Weights of a small transformer language model.
Size: 8 heads of 64 (4 for keys and values), MLP 2048 GELU.
Architecture: LayerNorm before each block, no position embeddings, capped logits.
Training: a variant of Muon for these matrices, 8048 steps.
Each number is 128 + 24 x the weight over the matrix's rms, rounded and kept within 0 to 255. Layers, rows and columns count from 0.

# layer 5 attention query, 512x512, rms 0.0647, rows 414-447,477-511, columns 256-319
[[129 138 145 110 113 110 125  94 144 151 136 109 136 191 118 133 147 158 119 115 133 133 141 152 137 124 176 165 144 107  83 100 114 175 143 149 116 107 133  68 174 107  98 150  95 136 113 123 126 137 133 149 109 105  90 135 136 125 111  60 155 112 178 134]
 [173 164 134 123 170 116 107  95 136 118 145 108 148 170 116 138  93 140 112 159 144  68 115 193 111 127 101 118 140 159 135  60 116 114 115 165 122 122 170 110 138 151  91 169 152 127 145 170  77 137 124 134 117 170 116 121 125 131 145 130 127  90 109 109]
 [168 143 134 135 129 108 135 114 149 123 108 104 137 143  68 160 174 182 132 103 139 130 135  61 157 177 117 147 142 154 101 146 176  97 145 143 128 130 155  93 114 125  91  90 137 168 141  96 129 149 148 183 139 154 109 127 129 126  73 103 160  70 115 107]
 [ 73 121 133 109 146  84 126 143 136 102 127 129 132 130 109 150 116 125 162  74 133 124 128  80  95 120  88 162 146 141 142 120 103 115 140 108 151 147 122 127 162 121 133 142 168 116 102 125 141  78 163 160 118 136 184  98 128 156  87 115 125 123 162 107]
 [185 105  96 125  98 147  72  80 134  88 115 123 125 132 120 163 115 104 112 144 163 123 142 187 131 162 116 125 124 143  95 180  95 112 121 114 139 137 139 133 117 107 144 134 180 137 153 118  94  96 133 117 125 142 153 116 114 120 125 124 143 134  73 123]
 [118 133 119 127 143  99 102 158  98 128 115 123  92 153 151 133 132 151 143 112 116 104 111 160 108 124  95  95 129 116 157 170 143 133 140 124 102 114  80 135 115 150  65 151 139 107 164 122 122  84 125 118 136 109 110 114 131 174 120 128 158  97  76 129]
 [147  57 119 144 112 139 141 122 128 141 150  94 130 110 138 100 112 113 143 118 153 104 107 140 138 134 124 157 153 126 134 154 140 130 141 116  65 116 104 136 163 138 138 181 157 165 147 124  72 118 132 133 112 159 111 145 138 116 139 143  98 111 112 135]
 [129 125 113 178  59 136 116 114 109  97 130 122 147 130 157 130 135 161 116 131 109 159 113 121 134 142 145 142 120 122 108 127 137 135  88 121 149 110  98 130 150 136 159 135 141 134 118 138 108 146  96 156 124 104 137 118 122 142 106 130 123  99 122 120]
 [115 110 124 138 174 147 120  93 153 160 100  88 118 170 158 116 129 108 145 125 130  97 122 119 157  80 117 140 124 161 126 114  78 108 119 136 132 138 119 146 111 121 110 106 158 137 121 133 181 118 125 154 138 140  95 162 117 123 121 179 147 117  53 123]
 [133 111 153 113 176 142 177 137 135 143 130 133  97 118 146 123 139 141 136 146 160 120 139 114 145 118 141 136 131 118 103 105 157 120 142 121 126 115 121 150 187 112 161 168  86 163 142 136 108 121 130 140 151  91 150 145 126 138 107 156 140 140 105 142]
 [100 121 136  97 196  93 173 126 116 156 142 149  96 124  82 120 120 111 131 171 132 133 124  84 125  98 138 171 103 167 115 116 142 177 101 174 146 146 126 201 164 104  96 146  95 121 154 159 115  94 101 141 164 143 146 118 132 132 128 146 140 141 149 159]
 [147 159 122 155 127 172 142 127 123 134 137 130 101 156 124 132 135 101 128 161 121 163 132  86 133 116 119  93 104 101 110 169 106 100 107  92  82 145 127 134 100  94 124 109  99 130 124  77 142  87 158  96 134 118  77  80 123 140 142 159  99 123 160 153]
 [138 116 148 116 177 157 147 157 104  99 115 111 132  88 162  98 137 101 130 107 153 119 134 134 120 133 104 123 134  97 157 103 108  69 133 132 148 105 111 103 132 113 117 147 145  72 127 119 126 100 147 150 177 121  96 152 134 146  97 109  93 151 153 128]
 [110 115 137 138 111 132 105 130 132 158 133 117 156 163 129 158 145  96 137 146 143 154 134 136 133 133 132 170 140 126  75 135  93  71 104 130 131 108 138 104 100 135 138 101 157 197 138  81 133 123  96 113 164 110 135 142 125 106 113 128 114 125 140 128]
 [ 94 102 157 143 145 138 135  98 117 100 110 145 120 128 114 159 115 126 139 131 112 122 131 102 146 136 121 137 171 148 107  76 148  79 128 147 119 115 147 146 150 118 105 145 146 147 139  87  94 130 117 129 126 135  94 107 128 129 135 121  87 121 124 107]
 [133 143 123 142 130 122 134 115 183 113 113 157 150 147 128 188 139 157 103 139 168 139 127 124 140 102 133 127 145  73 108 109 117 119 133 121 103 149 118 113 160  97 179 137 161 169 107 174 132 139 150 162 134 142 110 120 116 145 157 118 139 119 117 150]
 [141 189 147  93  58  85 121 137 128 126 159 125 111 147 179 137 108 144 100  74  99 169 103 164 128 165 102 185 141 144 137 133  68 128 119 155 115 145 109 103  87 147 104  95 125 124  90 150 122 123 131 145 145 110 117 151 116 101  69 120 129 142 109 140]
 [119  90 122 150 101 150  85 120  78 135 148 107 119 119  91  93 132 140 105 132 182 138 132 131 129 146 101 170 124 102  91  96  98 125 165 156 150 135 129 143 103 160 117 110 169  95 177 148 127 128 130 168  96 128 100  73 125 110 154 170 124 100 122 125]
 [ 85 107 127 143  99 123 161 118 119 134 142 150 148 156 120 118 113 118 101 153 142 160 127 140 134 162  96 100 127 107 131  85 133 121 135 112 139 119 146 117 146 152 142 108  79  86 118 127 116 158 185 130 120 102  87 104 123  94 185 132 103 119  97 131]
 [120 133 215 137 151 132 142 189 141 137 102 145  97 132  91 134 154 168 103 131 171 110 112 124 149 122 158 143  96  98 132 128  87 141 146 121 126 145 120 139 100 105 142 119  94 120  70 137 142 111 161 108 144  56 186 100 122  69 134 147 118 112 126 140]
 [100 159 138 105  96 166 123 102 117  84 157 123 148 108 144 146  96 141 130 125 145 135 116 118 161 131 123 183  89 113 135 108 125 114 157 184 124 127 139 121 106 133 134 118  59 102 121 108 181 121 156 174 118 122 126 128 150  75 105 134 101 118  55  94]
 [132 107 139 150 156 122 106 131 172 123 150 160 114 121 118 152 178 145 117  98 120 139 119 146 139 114  90 160  88 122 130 114 178  92  87 141 112  96 121 142 112 100 116 107 118 143 122 126 120 133 151 128 125 163 107 167 131 129 113 132 140 100 161 162]
 [143 128 109 153 120  92 135 147 165 115 154 129 134 161 130 144 135 143  81 152 123 110 120  96 145 115 125 149 118 144 118 103 119 100  80  90 135 124 161 157 159 123 120  95 120 119  92 142 135 129 119 159 154 135 150 120 128 113 143 104 118 121  90 140]
 [137 118 128 111  92 110 170 157 118 113 124 136  99 161 109 146 160  86 135 106 152 109 140 112 169  56  95 151 124 116  91 108  94 115  71 172 132 154 100 169 138 168 136 141 107 123 144 111 128  78 119 155 180 140 105 143 117 157 118 176 131 124 150 144]
 [141 151 146 142  93 135 149 144  91 108 101 156 127  90 154 190 102 124 126 121 188 160 108 139 154  83  89 122  81 146 115 113 143 121  97  81 109 122 100 148 151 108 150 126 119 157 140 114 186 127 169 143 145  96 161 118 125  94 149 173  99  89  91 131]
 [142 152 133  98 149 110 159 181 131 128 157 108 111 119 111  77 122 105 139 119 147  72 158 166  91  98 129 117 122 148 133 176 103  88  99 148 133 174 137 136 114 104 121 156 191 162 120 151 142 127 158 156 132 208 109 123 134 149 114 143 112 104 130 115]
 [ 88 129 165 110 146 129 141 108 111 108 130  72 139 154 119 160 160 134 127 129 147 130 129 126 136 124 115 134 176 103 189 106 180  87 125 116 119 131 144 139  60 155 162  80 155  95 133 121 158 130 129 163 160 141 118 156 111 116 115 119 106 165 108 123]
 [117 162 100 113 123 135 110 195 140  84 122 122  91 129  85 107 118 131 141 173 146 126 140 128 140 108 110 119 149 169  81 130 183  89 143 160 123 138 152  99  99 112  98 125 100 120 127 162 124  95 153 133 108  92 158 100 122 138 147 111 155 151 134 125]
 [134  79 131 130 132 142 129 174 108 116 137 146 186 125 129 151 153 118 159 178  87  93 131 101  99 110  81 129 160 129  98 149 113 136  91 109 155 147 106 112 104 117 173 136 120 106  81  99 106 117 139  97 134 170 102 156 144 143 172 103 150 153 106 108]
 [107 131  97 128 101 142 125 116 122 158 142 146 115  72  55 137 105  55 130 137 124 145 134 126 139 145 133 122 135 113 149 170 117 193 147 133 115  93 119 158 147 101 181  78 119 116 130 143 126 108 143 169 121 168 134 128 116 132 137 108  99  93  98 123]
 [150 127 118 118 112 153  85 129 110 165 151 175 140 126 131  97 121 124 151 122 164 141 131 120 136 112 170 158 131 123 133 182 137 159 138 112 168 119 101 103 150  78 113 148 105 150 102 151 116  84 132 114 146 120 137 135 142 121 119 137 106 128 100 121]
 [145 122 134 141  96 107  98 135 141 133 130 138 129 113 128 101  84 137 126 127 130 161  74 104 138 132 119 119  90 132 136 124 128 138 139 150 166 127 122 160 104  98 118 114 119 132  98 132 129 142 143 120 127 170 147 145 127 116 133 116  89 138 110 137]
 [143 128 136 116 147 125 132  93 101 149 116  63 123 119 145  87 124 134 140 141 135 137 146 155 152  94  97 125  85 186  95 145 128 164 130 152 115 145 136 102 113 142 105 139 152 122 118 127 106 114 132 143 122 122 115  98 119 141 104  93 104 131 133 128]
 [173  78  80 138 155 118 173 125 172  99 130 150 143 115 136 105 108 136 143  89 144  91 127 131 126 136 158 152 105 145 121 149 166 129 105 122 117 135 123 159 132 101 133 142 146 128 144 124 112 129 131 142 148  97  90 124 136 142 103 102 158 129  82 108]
 [121 145 138 145 154 149 111 147 123 125 125 145 171  80 107 147 111 151 146  68  82 123 153 110 115 132 105 146  98 123 121  99 153  69 113  69 110 152 181 129  69 133 121 157 157 118 119  97 160 172 110 119 137 180 116 159 118 180 125 103 123 143 103  94]
 [148 140 117 135 122 140 136 146 117 153 147 143 166 137 135 118 105 163 143 125 168 132 150 102 121 177  95 146 108 157  97 131 125 120 128 150 148 121 149  94 112 153  84 160 104 125 135 135  98 123 120 149 110 125  64 139 151 103 134 115 104 105 137 139]
 [ 90 150 122 147 135 170 153 103 124 143 119 147 157 155 132 137 113 129 145 151 168 133 134 106 101  71 115 128  92 168 129 107 136  60 120 165 134 157 114 132  81 130  83 139 110 131 109 147 146 159 138 166 100 175 156 153 138 137 106 114 143 131 104  90]
 [ 93 129 130 152 145 163 109 129 124 158 140 172 117 139 119 126 143 118 126 122 120 144 118 125 130 136 114 130 114 149  87  92 112  72  92 117 127 114 104 134 177 162 146  98 135 140 142  83 144 103 129 163 146 119 128 136 114 153 135 122 101  61 153 122]
 [118 120 135 146  90 145 176 115 102  76 158 181 154 121 101 135 122 123 129 112  85 128 125  59  84 169 152 132  91 177 120 110 114  97 143 148 128 122 121 125 110 146 113 141  72 121  80 124  88 109 169 102 106 112  97 112 123 112 118 159 117 122 141 134]
 [141 117 125 134 146 105 142 120 162 111 141 155 139 126 131 169 133 136 133 125 221 139 110 148 145 131 103 106 106  94 148 127 112 129  92 112 114 134 136 136 144 149 115 105 145 109 140 112 108 100 116  99  84 125 127 110 126 134 141 162 147 118 122 120]
 [ 83 104 146 123 192  91 145 133  89 177 117 133  63 152 144  83 204 124 106 114 189 115 136 170 139 111 129 132 144 116  74 118 164 148 130 148  97 128  91 116 119 133 172 175 113 157 147 124 144  88 100 120 110  98 112 125 150 141 141 138 123 120 131 116]
 [180 137 100 100 114 126  89 119 104 158 137 106 109 104 116 102 109 111 141 130 118 137 120 134 131 141 162 119 137 148 124 163 122 108 128 139 142 148 170  93 126 123 155 159 156  94 123 152 143 123 141 138 124 124 129 140 141 134 155 114 126 153 136 157]
 [136 165 123 155 153 113 188 108 132 143 135 147 137 108 133 107 126 121 109 150 118 107 126  92  96 145 148 111  94 144  96 141 121  62  88 139 167 100 114 113  74 164 150 124 140 119 112 170 117 125 160 151 158 136 129 133 137 142 170 139 108 174 164 144]
 [142 130 109 145 169 112 113 126 151 135 108 120 128 166 146 171 134 153 130  97 125 100 120 105 129  95 134 172 120  94 102  96  87  97 149 127  85 136 124 145  87 165 150 130 126 134 140 126 134 137 120 141 111 130 126 149 119 121 136 153 109 159 118 143]
 [142 129 153 132  90 110 138 119 112 158 145 125 142 169 144 126 135 176 134 100  89 149 105 150  90 123 104 127 167 120 142 121 111 114 127 114 131  62 125 116 203 148 109 141 146 108 119 122 151 132 181 131  91 151 150 120 120 148  87 112 118 117 119 119]
 [133 128 114  99 111 106 175 142  93 174 160 160 147 133 100 136 163 140 134 123 152 129 123  95 140 123 177 126 132 160 137 122 140 143 134 138 175 183 126 179 140 141 122 127 153  79 179 125 126 107 135 136 133 114 150 145 117 137 102 105 149 165 142 140]
 [138 106 115 109 107 157 140 123  62 131  99 173  92 107  99  84 141 114 129 102 146 105 124 125  91 143 125 172 106 136 114 164 128 124 138  87 102  88 129 121 115 158  81 129 121 104 130 117  91 134 104 112 151 110 140 127 116 182 124 109 137 125 166 141]
 [129 139  92 122 142 161 135 111 150 112 129  91 110 127 155 141 100 145 109 169 115 174 150 161 145 116 155 109 116 115 164 125 138 114 143 121 135  98  84 120 168 176 141 109 121 141 107 111 163 148 129  82 189 137 135 128 106 140 125 162 114 102 124  90]
 [141 154 115 121 118  93 157  92 152 149 141  76 137 173  81 122  89 133 122 139 104  91 131 139 126 129 154 113 106 130  88 135 114 125 131 161  94 130 118 147  94 154 141 152 126 146 122 160 131 186 130 153 126  85 104 113 112 163 114 108 138 119 138 105]
 [121  64 129  98  92 114  91 127 113 109 156 126 142 121 112 118 150 203  93 135 173 124 122 102 111  86 122 169 149 134  99 120 155  98 101 136 109 134 136 116 153 130 126 130 145 142 121 111 160 138 117 116 100 108 120 129 125 101 111 169 136 129 129 127]
 [116 147 122 108  78 134 158 178 152 118 123  96 120 124 117 164  87 161  80 120 144  99 136 139 113  95 119 121 105 108 123 108 135 133 186 128 107 126 116 120 126 146 110 143  53 122  84 116 121 126 126 135 139 124 105 119 150 141 159 131 136 162  88 154]
 [ 92 104  84 128  88  95 132 125 196 170 130 117 124 104 147 135 147 123 131  79  97 144 121 171 128 114 158 144 143 117 132 135 127 131 150 124 127 119  90 147 106 122 112 138 148 130  97 116 122 122  87 129 148 106 139 133 133 144 119 146 151 100 118 141]
 [150 157 135 135 165 149 106 141 118 127 121  98 119 138 118 120 122 119  95 134 176 139 135 151 145 117 121 149 103 110 114 135  95 163  98  98 106 160 132 142 108 138 110 120 199 137  96  84 119 166 183  92 180 113 114 140 105  87  84 128 113 138 110 124]
 [157 124 138 159  99 150 123 144  92 164  85 135  94 114 122 119 139 142 147 117 145 103 124 118 149 122 127 126 113 143 124  97 131 152 136 126 148 128 127 118 155 131 163 133 134 105  96 123 147 113 160  82 147  88  79 138 117 119 102 105 114 105 130  96]
 [150  85 158 117 153 139 162 113  78 103 114 117 103 157 164 113 130 153 145 124 174 147 131 108 143 137 108 137 121 150 151 136 108 137 118 121 129 124  93 159  93 151 157  74 122 133 118 139 134 101 145 123 118  98 135 173 110 121 104  98 120 175 158 135]
 [101 170 150 120 110 148 150 102 106 104 180 136 138  75 106  84 122 101 146 116 118 107 116 106 140 174 174 136  95 120 145 109 153 114 135 174 133 143 157 116 134 106  97 155  96  88 136  89 145 148 141 180 106 157 169 124 137 137 107  89  98 161 151 138]
 [ 90 126 128 133 152 145 139  95 140 149 154  85 139 121 116  76 110  89 123 121 111 127 124 143 101 155 148  99 122 114 150 148 134 105 139 102  94 117 153 142 130 134 131 130 125  96 122 107 114 116 100 153 116 112 131 129 133 128  95  94 122 109 135 121]
 [138 118 139 162 196 103 167 148 155 130 114 112 119 191 133 124 128 128  83 144  89 147 150 147  92 139 148 156 148 142 132  81 133 143 140  94 112  93 158 122 119 119  97 125 144 116 141 141 173 125  93 115 112 119 113 120 147 109 128 140 101 117 124 116]
 [133 132 130 118 190 124 155 177 108 106 104 130 150 137 132 129 103 154 148 135 134 111 127 118 107  95  84 141 136 122 130 149 160 100 119 141 141 149 104 118 146 132 128 136 103 117 134 176 141  93 112 135 147 131  84 123 133 130 125 115 140 138 114 137]
 [ 89 146 125 138 111 152 119 125 149 131 129 164 118 137 104 163 125 128  81 144 147 126 130 128 108  89 135  93 113  93 163  71 108 151  91 109 100 141 129 135 152 129 168 123  87 157 117 113 133 120 124 145 159 140 105 161 112 115 139 181 124 131 140 124]
 [ 71 132 147 107 117 127  90 138 133 126 155 139  98 149 124 125 144 141 131 113 140 127 133 115 132 127 116 100 136 101 170 172 119 141 124 131 103 127 137 132 138 130 133 168 171 130 128 173 141 126 166 154  99 140 140 136 127  82 158 102 100 126 138 150]
 [ 89  91 141  93 137 115 113 151 146 103 147 145  95 106 171 132 138 192 127 123 135 102 130 130 150 131 170  81 134 150 123 144 159 127 126 146 108 123 120  70 124 145 119 117 155 120  79 135 110 148  76 151 119 126 106 104 153 104 142 116 137  93 105 141]
 [123 169 155 126 131 137 125 150 149 139 137  96  96 157 135 160 126 149 142 165 113 125 119 111 117 150 119 131  83 102 134 133 137 146 118 147 123 142 133 160 137 103 105 140 137 104 127 141 124 118 143 105 144 113 142 108 121 125 127 128 154 149 139 151]
 [178 132 126 155 145 151 108 127 125 158 100 139 126 121 149 141  89 176 152 135 117 131 133  94 144 143 100 140 104 155 136 138 129 146 181 164 136 113  79 141 107 104 124 134  95  74 143 113 123 182 115 105 112 141 147 113 136 158 138 122 153 167 115 137]
 [145 134 121 133 131  87 122 143 153  94 135 151 127 107 153 137 122 166 172 137 139 122 162 105 150 125 149 144 131 141 129  91 102 127 125 122 139 116 100 125 127 108 173  78 104 137  93 146  85 138 164 136 140 120 145 130 158 149 130 135 138 125 122  83]
 [154  69 127 148 115 124 125 111 113 150 124 138 114 101 127 121  97 115 116 118 152 153 129 148 109 101 133 127 134  95 137  94 102 144 154 123 118 118 123 136 169 145  90 107 125  98 140 151 114 104 113  98 105 114 118 126 125 161 177 142 152 101  73 116]
 [103 121 154 108 153  84 160 124 143 142 136 106 128 176 137 104  94 138 100  91  92 137 147 129 106 131 159 154 120 128 137 113  83 154 130 118 118 129 131  95 102 140 120 149 132 111 149  91 130 147 111 131 130 128 129 103 139  93 110 126 119 137  99 159]
 [162 130 127 101 124  89 138 101 159  82 139 116 127  88 111  57  86 134 119 147 116  97 143 123 154 108 121 125 122 149 106  83 155 139 170 153 123 136 104 111 195  96 129 134 129  98 128  97 139 128 106 152 118 114 126 112 132 147 149 127 120 146 177 111]
 [161 113 117 126 198 155  85  92 140 105 158 126 100 140 125 131  77 131 155  98 126 118 135 112 128 168 156 143 104 140 141 103 147 126 121 108 106 137 132 148  96 108 132 127 145 152 124 152 102 135 162 117  93 156 142 122 109 107 123  93 149 124 123 135]]
# layer 5 attention key, 256x512, rms 0.0617, rows 221-255, columns 256-319
[[123 125 128 145 198 139 128 149 127 137 133 132 156 109 110 153  84 134 133 134 104 159 131 129 149  70 170 168  52 141 153 135  81 105 116 139 120 198 123 164  95 145 167 167 118 128 115 174 137 107 114 149 111 123 132 100 105 118 146 126 115 137 110 112]
 [138 120 106 136 117 132 109 107 164 139 110  81 102 150 138 103 107 139 151 171 157 147 138 171 136 143  96 106 125 149 130 153 110 129 157 155 190 101 133  76 114 138 141 132  80 108 122 131 143 143 135  99  88 122 105 139 140 178 122 133 103 147 120 179]
 [134 120 127 133 135 143 146 132 134 115 160 112 132 147 154 104 108 125 107 104 167 143 111 133 115 112 128 162  80 126 133  81 135 104 102 149 110 110 133 121 145 120  66 125  95  77 126 104 104 133 135 152 105 153 142 112 103 166 123 111 140 151 127 126]
 [117 141 104 138 129 129  96 124 134 138 153 123 122  83  88 141 136 122 137  99 162 127 120 125  70 141 156 114 132 100 146 120  55 156 140 105 140 121 105 101 141 161 146 105  99 126 135 143 144 136 113 159 180 111  86  81 154  96 144 117 127  66 116  89]
 [155 115 119 175 127  69 133 114  99  56 119 131 109 157 118 107 107  99 145  95  91  89 152 133 124 123 143 130 173 148 103 105 133 109 167 105 180 128  84 110 152 174 120 129 100 158  59  80 156 106 133 179 154 127 139 118 119 115 106  95 133 129 196 124]
 [147 123 117 118 177  87 123 120 148 143 140 157 125  87 134 142 129  72 112 121 176 107 142 120 129 122 138 101  80 121 109 140 167  85 136 113 123 149 132 159 165 136 119 132 143 118 150 139 107  81 138 101  86 118 125 114 131 108 174 148 126 145  99 178]
 [ 96 160 134 133 125 108 109 110 120 174 138  89  74 173 133 154 122 122 152  91 117  92 115 132 115  77 106  96 101 123 104 121 199 129 132 149 130 146  99 155 110 127 162 147 151  99 103  92 125  89  93 130 168  91 144 108 113 154 171 104  99  96 129 148]
 [149  69  97  99 109 155 113 134 105 129 121 143  81 101 103 159 112 120 131 131 135 127 135 144 125 129  94 142 113 180 134  99 127  79  94 159 126 161 148 118 101 111 137 137 159 132 129 100  89 137 131 144 136 123 144 114 164 127 140 132 138 125  82 108]
 [157 136 118 140 116 136 123  93 130 123 152 137 106 133  96 132 147  60 121 133 101 108 125 130 129  90 182  78 135  96 164 168 146 122  92 141  80 122 102 129 162  86 132 148 110 144  96 172 114 126 189 157 108 108 132 131 153 102 140 126 131 148 157 118]
 [136 156 124 169 130 178 164 135 136 128 119 143 124 114 174 114 121 153  92 117 127 174 117 117 143 125  98 180 159 144 157 123 105 155 117 157 125 116 111 165 123 124 145 121 129 126  92 126 120 145  93 137 104 147 135 162 106 123  94 134 118 129 151 125]
 [110 136 114 176  87  94 137 148 133 132 138 152 100 105 108 120  86 116 116  87 124 106 118 101 108 132 113 120 127 170 143  92  84 106 157 120 113 119 111 107 100 122 121 148  94 129 125 140 117 129 114  95 127 170 157 107 158 141 147 124 150 101 132 114]
 [ 92 118  94 199 125 173 192 124 149 119 132 158 127 151 182 171 165 153 116 162  93 144 138 114  75 118  76 151 157  96 161 127  84 107 113 135 120 141  90 134  87 121 111 135  81 112 152  86 132 142 178 132 117 113 124 173 104 113 117 134 146 155 121 105]
 [147  96  86 135 171 132 114 126 139 127  75 132 104 116 115  87 127 106 131 145  91 126 107 106  99 109 144 115 133 135  95 140 164  69 137 101 123 150 167 127 163 136 102 107 142  85 121 126 125 152 142  91  85 128 109 106 146  91 161 124 144 136 126 112]
 [ 93 116 122 142 134 100 102  99 142 160 150  91 130 121  63 149  76 132 124 148 117 153 117 147 150 151 118 116 106 170 130  99 136 131  70 164 125 103 124 149 136 131 135 105 124 151 124 128  96 118 122 113 158 159  89 118 137  96 167 142 164 124 147 128]
 [150  82 184 165 105 127 102 107 132 117 125  95 143 155 110 102 100 122 117 103 130 126 141 127 114 151 134 169 159  95 174 176 150  85 127 143 114 158 147 114 120 143 127 140 153 132 142 142 137 143 114 149  72 108 130 192  94 131 136 110 165 139  97  83]
 [103 143  98 116 144 142 166 173 132 123 115 125 117 140 103 136 155 110 130 127 158 109 100 110 145 112  81 169  93 117 130  85 138  77 144 126 170 110 141 133 131  93 126  83  90 178 108  94 143 145 155 144 150 119 101 130 123 128 168 130 130  90 125 105]
 [103 154 129  80 150 109 115 156 142 119 152 118 108  78  84 156 156 113 115 142 155 123 160 162 141 104 165 119 101 123 124 121 115 119 132 185 121  92 135  85 144 147 122 134 135 109 115 139 112 114  77 131 126 122  99 108 127 131 180 138 103 111 105 190]
 [153 117 130 106 137 107 149 115 145 125  84 116 161 110 161 135 157 138 109 141 143 132 109 128 125 126  84 132 107  92 121 119  94 146 145 133 111 104 121 140 107 117 156 128 122 105 127 160 107  86 116 115 146 115  94 120 106 125  86 146 114 166 127 128]
 [136 137 156 155 146 105  64 105 113 145 139 163 157 119 136 100  98  94  77 111 143 108 161 126 139 136 139 151 170 120 151 146 120 117 157 133 131 131  99 111 131 101 110  84 117  91 100 172 134 130 144 127 165  85 170 145  98 146 122 124 124 117 117 111]
 [130 111 124 151  73  79 102 167 101 106  97  97 132 128 144 127 100 166 173 111 159 137 116 109 125  81 102 117 130 161  95 148 127 140 131 150 167 142  88  98 136 138  99 100 174 108  91 123 121 112 130 145 136 165 118 116 148 163 112  76 133 133 147  83]
 [115 159  87 120 132 131 158 160  87 133  76  87 102 126 149 123  94 147 114 128 128 136  99  95 118 142 109 136 149 179 197  96 142 126 104 141 113 115 123 149 128 150  89 154  99 109 166 125 128 129 103 153 140 122 110 118 115  92 106 126 138 171 127 134]
 [135 130 126 160 112 141 170  88 125  96 130 171 121 111 154  79 108 120 113 105  83 111 156 129 137 191 113 161 149 104 128 133 131 173 124 159 165 132 158  82  71  98  90 133 157 134 148  88 115 139 130 159 134 154 153 146 160 119  87 114 111 155 105 115]
 [ 95 104 131 107 125 111  69 123 130 152 106  96 124 135 118 127 128 103 112 153 134  71 117 154 120 142 129 114 169 108 110 168 124 120 155 103 119 147  98 117 126 148  92 116 154 172 104 143 140 140 115 156  88  89 127 111 110 134  89 133 144 107 101 123]
 [150 122 130 100 129 146 152 139 131 140 134 101 137  92 184 161  96 135 112 152 117 172 110  92 117 114 136 148 125 142 123 136  92 119 136 135 115 139 113 145 100 111 122 107 128  98 150 129 144 152 154 133 101 115 106  96 138 107 112 167 152 116 109 162]
 [ 84 105 102 150 115 113 171 113 107 106 106 134 127 111  95 147 108 167 129 160 104 136 133  65 123 147  77 139 104 143 122 113 147 110 145 155 149 124 129  83 120 167 114 132 113 152 134  98 109 133 109 127 121 146  96 112 188 179  77 108 149  86 167 102]
 [113 174 206 142 147 113 142  95  91 110  89  80 109 121  87 126 116 114  92 108 108 118 149 142 100 156 157  78 108  92 132 123 137 126 113 125  85  90 171 121 125 102 156 122 165 134 122 128 181 127  97 124 142 109 138 114 165 121 138 140  99 102 148 131]
 [116 133 142 157 179 136 133 119 147 144  90 155 123 159  99 142 144 111  99 140 129 143 120 111 156  84 115  89 132 129 140 152 160  98 148 152 100 111 100  91 145 136 125 110 134 142 136 140 155 148 112 145 120 129 129 151 126 126 128 151 157  80 137 142]
 [145 136 165 161 127 133 114 158 130 107 135 105 143 163 130  88 121 165 148 134 126 170 104 138 117  81 135 179 171 118 126  97 127 159 156 152  82 159  98 133 150 107 125 125 150 179  96 149  75 109 121 121 122  79 149 130  92 128 119 117 111 128  82  84]
 [119 121 136 141 136 120 163 141 159 126 111 150 129 199 123 158 139 152 136 123 136 128 124 109 138 136 120 117 158 100 119 153 163 116 149 134 165  96 137 113 145  91  94 150 144  97 123 167 105 157 148 151 164 151 154 128 125 106 141 107 140  78 112  96]
 [132 145 130 160 150 112 134 166 114 132 140 144 104 129 119 158 127 111 112 173 150 106 134 121 104 130  72 123 153 148  81  71  93 121 128 151 103 143  92  89 118 101 120 110 159  85 142 106 118 143 125 122  92 161 130  84 154 137 129  98 126 129 139 129]
 [139 110 135 145 110 112 110 114 141  86 117  97 127 102 176 116 146 115 142 164 134 129 104 132 170  64  98  76 109  91 120  67 181  93 130 123  87 161  79 118 157 136 158  86 154 159 121 116 114 146 117 147 122 138 123 143 151 123 125 108 108  86 155 108]
 [139 154 128 158 114 116  96  85 108 146 102 126 125 123 168  90 137 174 154 155  69 100 101  86 131  85 122 141 114 119 166 115 125 116 132 111 137 104 129 110 124 138 112 167 150 139 151  92 151  66 148 130 112 145 130 144 118 152 152 128 137 122 132 119]
 [ 99 114 118 122 152 113 120 140 124 101 137  89 127 103 160  99 144  94 135 129  95 130 128 139 140 116 128 125 108 111 167 166 131 110 100 132 111 120 129 164 157 113 141 130  86 146 125 172 106 120 127 161 156 135 137 108  88  93 153 124 138  86 121 124]
 [204  86 142 145 151 123  92 112 132 182 135 152 109 113 113  84 162 123 110  81 109 142 163 125 137 144 133  74 102 148 170 112 145 144 123 107 127 138 117 112 144 112 149 117 176 121 164 106 174 142 137 100 175 130 114 120 112 120  75 115 128  95 149 146]
 [142 134 100 140 109 134 141 127 104  87 120 128 109 138  99 139  86 130 128 139 108  98  97 134 111 166 144 157  64 151 138 147 126 156 158 122 109 145 106 150 124  84 126 157 140 177 112  74 154 122 175 113 127 128 145 162 113 103 122 153 119 150 132 163]]
# layer 5 attention value, 256x512, rms 0.0664, rows 192, columns 256-319
[[118 121 136 150 131 131 102 115 129  93 139  99 110 180 132  72 127 120 143  85  89 147 119  86 128 132 172 118 125 117  81  83 122 120 147 151 167 100 105 113 170 127 159 140 101 164 152 116 127 132 101  83 168 127 156 145 122 134 119  99 116 118 127 114]]